{"num_hidden_layers": 10, "hidden_size": 192, "num_attention_heads": 12, "num_key_value_heads": 12, "head_dim": 32, "intermediate_size": 768, "vocab_size": 3382, "hidden_act": "gelu", "norm": "layernorm", "norm_place": "pre", "norm_eps": 1e-06, "positions": "rope", "rope_theta": 11300.0, "rope_fraction": 0.25, "qk_norm": false, "attn_scale": 0.177, "bias": "all", "tie_word_embeddings": false, "parallel_block": true, "init": "uniform", "init_std_qkv": 0.0422, "init_std_o": 0.0422, "init_std_up": 0.0422, "init_std_down": 0.0, "optimizer": "muon", "learning_rate": 0.00547, "lr_mult_down": 1.5, "beta1": 0.95, "lr_head": 0.00912, "max_grad_norm": 2.0, "warmup_steps": 200, "schedule": "wsd", "decay_fraction": 0.671, "decay_shape": "linear", "final_lr_fraction": 0.1, "batch_tokens": 16384, "max_seq_len": 768, "doc_mask": true, "train_tokens": 132800000, "max_steps": 8106, "dataset": "wikipedia_en"}
Each number is 200 + 40 x the weight over its row's rms, rounded and kept within 0 to 999. Layers, rows and columns count from 0. The size before them is the row's rms in percent of the matrix's.

# q: layer 4 attention query, 384x192, rms 0.117, rows 290-306, columns 96-191
# k: layer 4 attention key, 384x192, rms 0.119, rows 290-305, columns 96-191
q290,118,174,225,226,254,241,223,244,238,262,221,165,205,145,156,173,269,183,180,166,199,180,264,192,164,168,213,228,147,196,199,259,256,230,226,207,193,269,213,237,201,252,266,140,175,157,178,206,305,212,174,234,204,243,190,176,260,197,234,101,219,183,172,151,206,176,205,215,191,254,256,245,193,190,204,130,177,189,194,204,249,155,217,269,198,254,192,195,223,210,213,232,150,243,210,210,179
k290,105,174,177,219,122,181,214,283,188,137,121,91,205,217,200,247,220,160,169,197,198,222,252,208,194,234,257,219,257,234,176,219,163,266,192,225,251,157,178,193,205,221,138,145,257,118,220,137,173,180,246,150,216,259,174,223,98,185,228,226,124,169,254,297,237,157,243,234,215,194,134,211,223,151,206,233,225,252,215,190,175,207,159,167,205,207,129,229,202,190,163,240,198,235,245,260,210
q291,105,272,152,176,145,235,192,237,138,187,175,224,203,174,207,144,156,258,147,211,156,257,223,212,215,225,149,220,176,200,187,123,199,236,189,159,210,164,281,249,180,195,224,178,189,274,171,187,122,200,263,177,184,148,261,203,190,192,246,265,224,228,241,186,200,248,227,197,176,177,241,192,135,181,140,95,157,176,215,263,198,127,240,165,183,151,169,219,180,140,156,146,194,187,182,198,209
k291,091,133,264,257,171,185,210,105,181,211,225,217,182,235,209,221,205,196,199,180,285,228,215,219,231,229,156,197,272,200,134,248,225,217,209,126,205,128,219,225,192,141,161,196,202,231,197,210,248,237,163,251,231,173,186,264,191,255,204,145,178,237,254,195,263,322,258,194,172,235,217,195,174,218,205,254,151,237,195,104,180,188,237,163,140,224,229,176,264,205,188,161,249,214,167,211,175
q292,059,168,236,173,205,187,225,250,200,157,173,193,168,203,204,214,280,315,143,141,296,208,171,197,246,154,194,265,247,202,237,163,265,234,209,250,219,166,152,212,198,229,181,97,207,152,231,205,244,147,147,146,136,219,161,226,183,211,208,209,262,212,192,193,131,197,229,259,132,295,253,231,179,219,185,186,164,235,165,239,194,158,229,246,104,150,178,186,189,182,145,169,244,156,220,199,222
k292,049,202,213,246,130,181,239,161,259,232,174,231,188,205,129,207,153,176,156,200,115,175,190,234,174,200,136,193,130,159,130,193,166,183,245,224,236,229,186,209,179,175,197,243,189,188,251,220,167,229,207,204,219,213,236,180,203,161,187,252,205,202,251,134,195,179,180,137,116,221,209,118,245,162,160,289,283,204,164,128,250,257,191,163,202,223,196,237,144,201,200,161,213,162,207,184,120
q293,070,156,203,220,215,145,251,126,203,217,246,215,155,114,185,172,188,139,288,239,223,193,177,171,243,224,214,195,195,187,181,177,181,155,199,99,188,213,197,162,218,156,247,214,155,217,205,231,228,227,179,274,169,293,228,201,214,207,144,227,193,113,234,183,240,232,188,184,118,241,242,137,192,225,203,196,236,156,208,196,174,258,205,276,228,220,265,154,201,166,221,173,195,182,186,168,226
k293,072,240,303,126,262,178,217,162,242,180,207,195,161,197,251,171,143,256,210,261,202,226,191,200,224,248,179,196,227,200,228,163,180,288,205,170,200,215,191,239,177,187,198,180,220,289,220,285,266,216,253,245,213,141,180,220,203,185,238,193,223,220,220,181,169,152,259,238,215,201,206,258,207,169,199,181,168,231,186,218,227,202,263,187,142,251,180,204,170,216,214,184,192,121,240,211,214
q294,125,193,202,252,179,182,166,229,208,173,203,196,201,194,165,251,179,202,266,209,191,231,211,222,175,183,204,107,132,170,277,226,219,189,177,213,180,274,168,200,215,178,255,229,203,173,248,202,222,140,238,128,135,207,225,142,192,152,255,201,178,220,218,208,179,193,208,192,169,228,240,251,210,150,210,197,194,194,215,201,215,201,285,212,243,220,219,184,133,238,169,195,163,220,243,169,223
k294,107,192,206,240,191,230,127,205,153,233,104,216,216,116,220,202,196,200,251,200,195,171,213,227,184,150,170,222,219,173,191,221,194,212,212,186,190,199,170,207,198,190,157,99,185,155,187,140,184,202,210,256,204,222,168,217,181,206,228,199,223,154,113,243,177,248,237,185,254,158,169,196,232,266,217,208,241,179,211,180,254,252,244,218,213,195,195,179,241,237,181,205,171,235,179,192,197
q295,118,231,152,193,214,228,159,232,183,104,203,228,173,198,239,141,160,196,156,205,197,268,143,185,273,247,151,159,193,228,263,180,199,281,162,188,199,148,185,183,198,185,232,188,203,285,172,219,176,170,199,121,208,176,253,200,144,225,165,217,183,254,195,185,197,223,215,164,202,166,172,168,207,240,174,169,183,194,184,264,185,194,228,209,112,216,164,263,228,225,222,150,238,181,225,200,202
k295,111,191,161,164,220,153,173,132,206,216,233,173,170,243,122,204,274,273,209,199,241,242,231,243,211,168,207,202,147,145,137,189,166,163,179,170,190,180,141,245,282,172,175,209,184,272,167,181,191,198,145,283,162,169,146,160,196,130,207,241,182,157,287,193,281,282,210,141,216,267,211,174,204,218,203,228,225,179,183,163,164,186,211,170,145,187,166,250,338,226,236,186,202,263,218,219,189
q296,094,276,179,147,260,178,185,233,191,171,188,215,181,227,212,175,160,195,251,205,190,160,265,203,258,239,173,167,222,161,190,196,255,182,141,251,187,219,192,181,207,148,216,246,147,254,155,240,293,157,176,204,262,204,206,282,140,172,194,203,200,191,81,176,202,238,229,188,240,228,257,183,314,164,189,129,220,201,226,207,221,169,197,179,276,239,218,168,173,179,268,201,188,162,175,199,174
k296,099,208,86,287,180,202,233,151,263,245,257,262,229,213,201,210,245,213,137,235,234,199,229,204,238,163,182,216,204,215,299,158,139,228,150,212,213,213,137,257,144,236,165,241,217,205,193,179,168,212,226,158,174,151,196,180,218,205,210,212,298,239,238,237,239,167,190,192,126,220,141,174,197,184,208,232,213,246,196,219,113,212,228,112,150,185,156,211,170,281,142,209,167,148,240,229,158
q297,108,178,177,121,166,204,182,187,176,191,190,176,241,196,224,270,175,158,203,202,159,158,167,133,230,271,205,242,273,119,182,195,142,202,252,183,165,188,178,196,162,204,203,239,219,269,198,234,167,245,187,273,296,187,203,167,167,164,135,155,116,179,187,224,245,182,207,194,186,199,122,149,216,153,182,167,198,192,197,175,225,315,249,221,160,182,193,300,237,182,225,216,218,148,213,189,212
k297,098,214,199,234,215,246,196,111,276,225,287,153,192,175,209,99,212,243,191,239,162,165,195,185,241,171,233,240,209,214,248,135,202,177,134,143,247,196,143,231,254,201,146,305,204,304,222,189,220,175,118,260,227,250,193,109,237,163,201,180,195,173,218,183,211,195,178,230,199,225,199,239,232,218,228,243,227,174,144,207,249,130,138,299,210,221,154,224,193,262,170,164,226,132,202,201,181
q298,111,233,208,111,252,181,171,239,221,201,209,237,136,197,112,184,150,192,172,222,230,288,133,208,231,202,190,185,153,220,173,166,200,203,264,166,216,171,234,161,260,183,230,258,199,227,210,178,223,229,224,220,186,204,188,175,182,138,165,225,176,175,167,248,261,225,201,178,245,124,162,206,216,194,209,205,218,203,226,172,259,189,268,160,253,229,267,152,162,204,162,210,179,244,191,123,317
k298,119,232,264,115,193,155,212,195,144,277,169,175,212,211,259,131,120,114,162,244,267,188,187,213,217,204,149,152,183,207,246,313,146,181,207,182,188,250,182,166,222,165,229,184,236,275,158,205,254,194,214,198,218,168,271,220,211,128,130,236,214,159,132,235,229,184,151,234,196,188,165,176,201,126,194,228,170,141,221,224,219,170,273,145,207,128,256,155,189,231,210,191,147,169,230,117,182
q299,080,176,137,227,188,257,265,209,174,196,263,173,215,260,223,171,246,180,243,151,133,261,216,218,270,207,160,198,171,188,150,186,142,134,227,192,208,214,161,170,146,195,204,218,143,209,188,230,201,190,193,196,173,172,283,265,155,236,250,232,213,195,232,241,162,189,190,248,147,125,236,216,131,323,197,186,239,160,203,179,180,199,244,263,170,161,162,210,231,220,180,208,205,229,158,257,202
k299,080,258,169,190,179,190,116,141,213,272,255,182,153,153,139,201,208,204,273,174,190,199,199,173,202,175,313,184,166,244,216,241,200,144,156,191,209,187,226,298,257,169,189,197,196,164,169,199,264,164,137,202,159,213,278,238,110,135,139,210,228,187,160,235,191,262,179,152,215,181,235,212,205,171,235,160,182,183,181,221,244,246,246,226,246,197,180,180,214,180,190,149,185,235,187,178,249
q300,085,246,210,227,203,166,273,194,173,191,206,144,230,162,116,160,205,221,187,176,207,207,158,173,179,172,231,236,218,147,201,224,174,144,242,183,223,167,221,128,207,153,157,205,312,142,238,260,215,237,213,217,184,177,227,156,218,189,218,263,196,150,155,208,146,213,222,306,247,175,227,270,230,181,194,203,150,196,212,245,185,198,211,193,175,312,270,180,133,175,254,238,226,108,150,246,230
k300,089,179,271,273,164,140,195,193,134,150,192,198,203,150,159,222,200,150,186,235,178,193,193,264,136,267,179,126,207,177,242,193,198,206,273,230,237,194,277,228,165,229,236,177,199,186,204,161,159,263,241,156,276,231,269,241,225,157,232,198,192,273,198,173,138,113,170,259,115,209,172,198,190,206,129,218,214,220,145,213,139,276,179,173,307,163,206,173,122,206,149,223,171,236,245,178,179
q301,083,229,174,203,153,157,175,214,168,245,222,188,255,239,166,179,227,199,314,148,212,197,217,188,152,188,321,229,162,178,142,261,201,145,251,215,185,228,181,182,175,168,234,241,133,143,187,226,127,190,176,199,156,185,198,246,212,225,196,192,207,248,185,167,168,169,170,165,170,195,247,210,226,221,189,224,156,180,186,298,243,215,195,254,201,202,273,168,162,199,222,204,225,214,191,305,198
k301,077,265,200,180,151,166,231,150,84,232,218,238,217,242,225,185,199,179,181,210,225,229,188,256,125,121,207,213,251,176,235,241,196,235,217,236,134,162,226,284,188,164,202,213,259,167,129,186,155,176,282,173,287,158,192,177,214,265,237,221,244,248,158,260,104,220,199,185,194,246,210,183,213,193,194,165,226,181,226,239,170,190,187,172,175,203,162,105,120,156,152,218,284,219,165,174,184
q302,091,181,264,140,159,171,164,169,224,167,175,173,202,208,240,193,127,167,242,105,147,163,219,170,264,212,195,154,260,240,193,148,191,200,198,216,224,264,205,221,242,171,191,245,192,134,183,203,235,199,185,155,231,228,237,217,123,183,169,155,238,158,183,229,192,311,246,177,200,219,192,238,188,182,239,177,214,217,194,170,270,262,146,177,254,228,193,199,225,193,264,140,288,149,207,140,188
k302,096,216,181,228,223,239,244,128,235,230,223,184,217,235,220,107,174,252,199,215,121,161,213,171,173,136,221,193,161,224,165,102,207,244,212,157,222,177,204,201,183,255,220,227,120,221,230,206,229,214,294,219,171,158,234,154,222,193,151,232,219,173,195,195,148,127,213,203,177,199,155,127,220,190,231,227,278,244,229,203,157,180,159,186,171,199,188,246,194,304,280,244,176,221,248,264,213
q303,078,191,231,189,176,255,190,171,177,135,243,156,175,180,247,165,200,198,308,161,142,215,246,206,235,200,202,131,202,161,191,132,216,170,262,211,159,209,251,175,102,130,177,195,156,213,209,257,170,215,144,236,199,214,222,235,189,172,247,119,227,216,175,209,150,269,183,183,180,241,246,249,153,245,202,28,138,212,226,166,166,183,227,197,196,239,254,244,214,189,214,209,246,123,192,242,140
k303,089,183,151,280,146,211,203,114,205,255,276,146,205,179,188,208,222,212,198,267,163,261,297,211,233,214,262,177,250,200,185,97,202,295,166,189,184,117,149,228,255,190,108,210,166,131,188,218,205,226,284,201,184,175,225,267,163,168,172,198,260,240,257,179,191,177,229,136,181,195,197,221,204,135,215,181,208,277,214,133,124,242,137,235,139,217,145,217,180,254,163,249,181,180,205,265,203
q304,080,208,140,237,154,207,215,265,204,220,212,221,181,183,162,216,152,233,252,172,200,209,209,113,203,217,219,150,144,151,221,208,183,159,220,190,156,181,192,236,149,246,223,260,196,251,190,218,218,228,214,240,203,147,169,229,207,178,175,195,270,182,220,185,173,258,228,218,270,182,180,237,227,162,154,83,179,190,209,228,211,233,179,159,147,221,175,259,219,167,169,150,231,205,169,173,204
k304,080,243,212,130,203,198,133,197,266,181,226,210,100,249,203,87,181,275,171,195,198,224,199,203,265,181,190,202,189,230,123,234,189,157,222,156,206,170,179,216,231,241,170,179,159,126,211,158,211,148,217,237,227,204,211,176,208,110,227,201,194,204,204,174,184,216,179,155,249,202,186,160,149,186,178,202,216,165,196,240,231,254,196,279,220,272,214,221,290,204,239,146,186,212,237,244,221
q305,086,185,219,221,145,229,189,216,231,244,185,238,222,250,195,182,307,215,254,114,165,188,248,207,178,203,242,212,192,230,172,189,208,155,208,182,221,236,187,175,195,200,232,228,147,179,195,166,139,140,88,177,207,226,258,249,223,232,151,222,217,257,222,188,193,211,193,156,165,165,226,139,156,231,199,264,203,231,201,179,270,272,207,277,249,199,145,208,224,194,158,162,150,343,154,298,202
k305,088,273,211,155,226,212,223,191,226,270,221,187,196,193,198,200,205,214,236,169,183,216,169,247,149,51,188,197,174,242,198,271,160,167,191,235,215,189,173,236,195,196,215,225,234,166,198,236,160,176,211,249,223,219,208,174,173,236,142,221,250,190,149,242,183,267,206,187,286,296,220,206,195,222,191,135,167,191,204,257,232,161,208,180,184,169,181,184,246,147,248,193,257,163,274,205,218
q306,099,169,164,212,200,211,130,230,191,253,246,185,194,223,208,284,208,196,179,200,194,165,219,198,233,248,217,189,196,204,258,186,236,207,187,177,164,199,190,222,241,167,257,144,158,254,160,145,258,184,127,179,212,197,314,218,218,191,165,188,202,236,136,159,138,198,159,139,184,130,231,99,199,258,184,163,207,203,226,220,251,194,260,269,189,206,266,196,207,155,195,230,165,252,195,237,221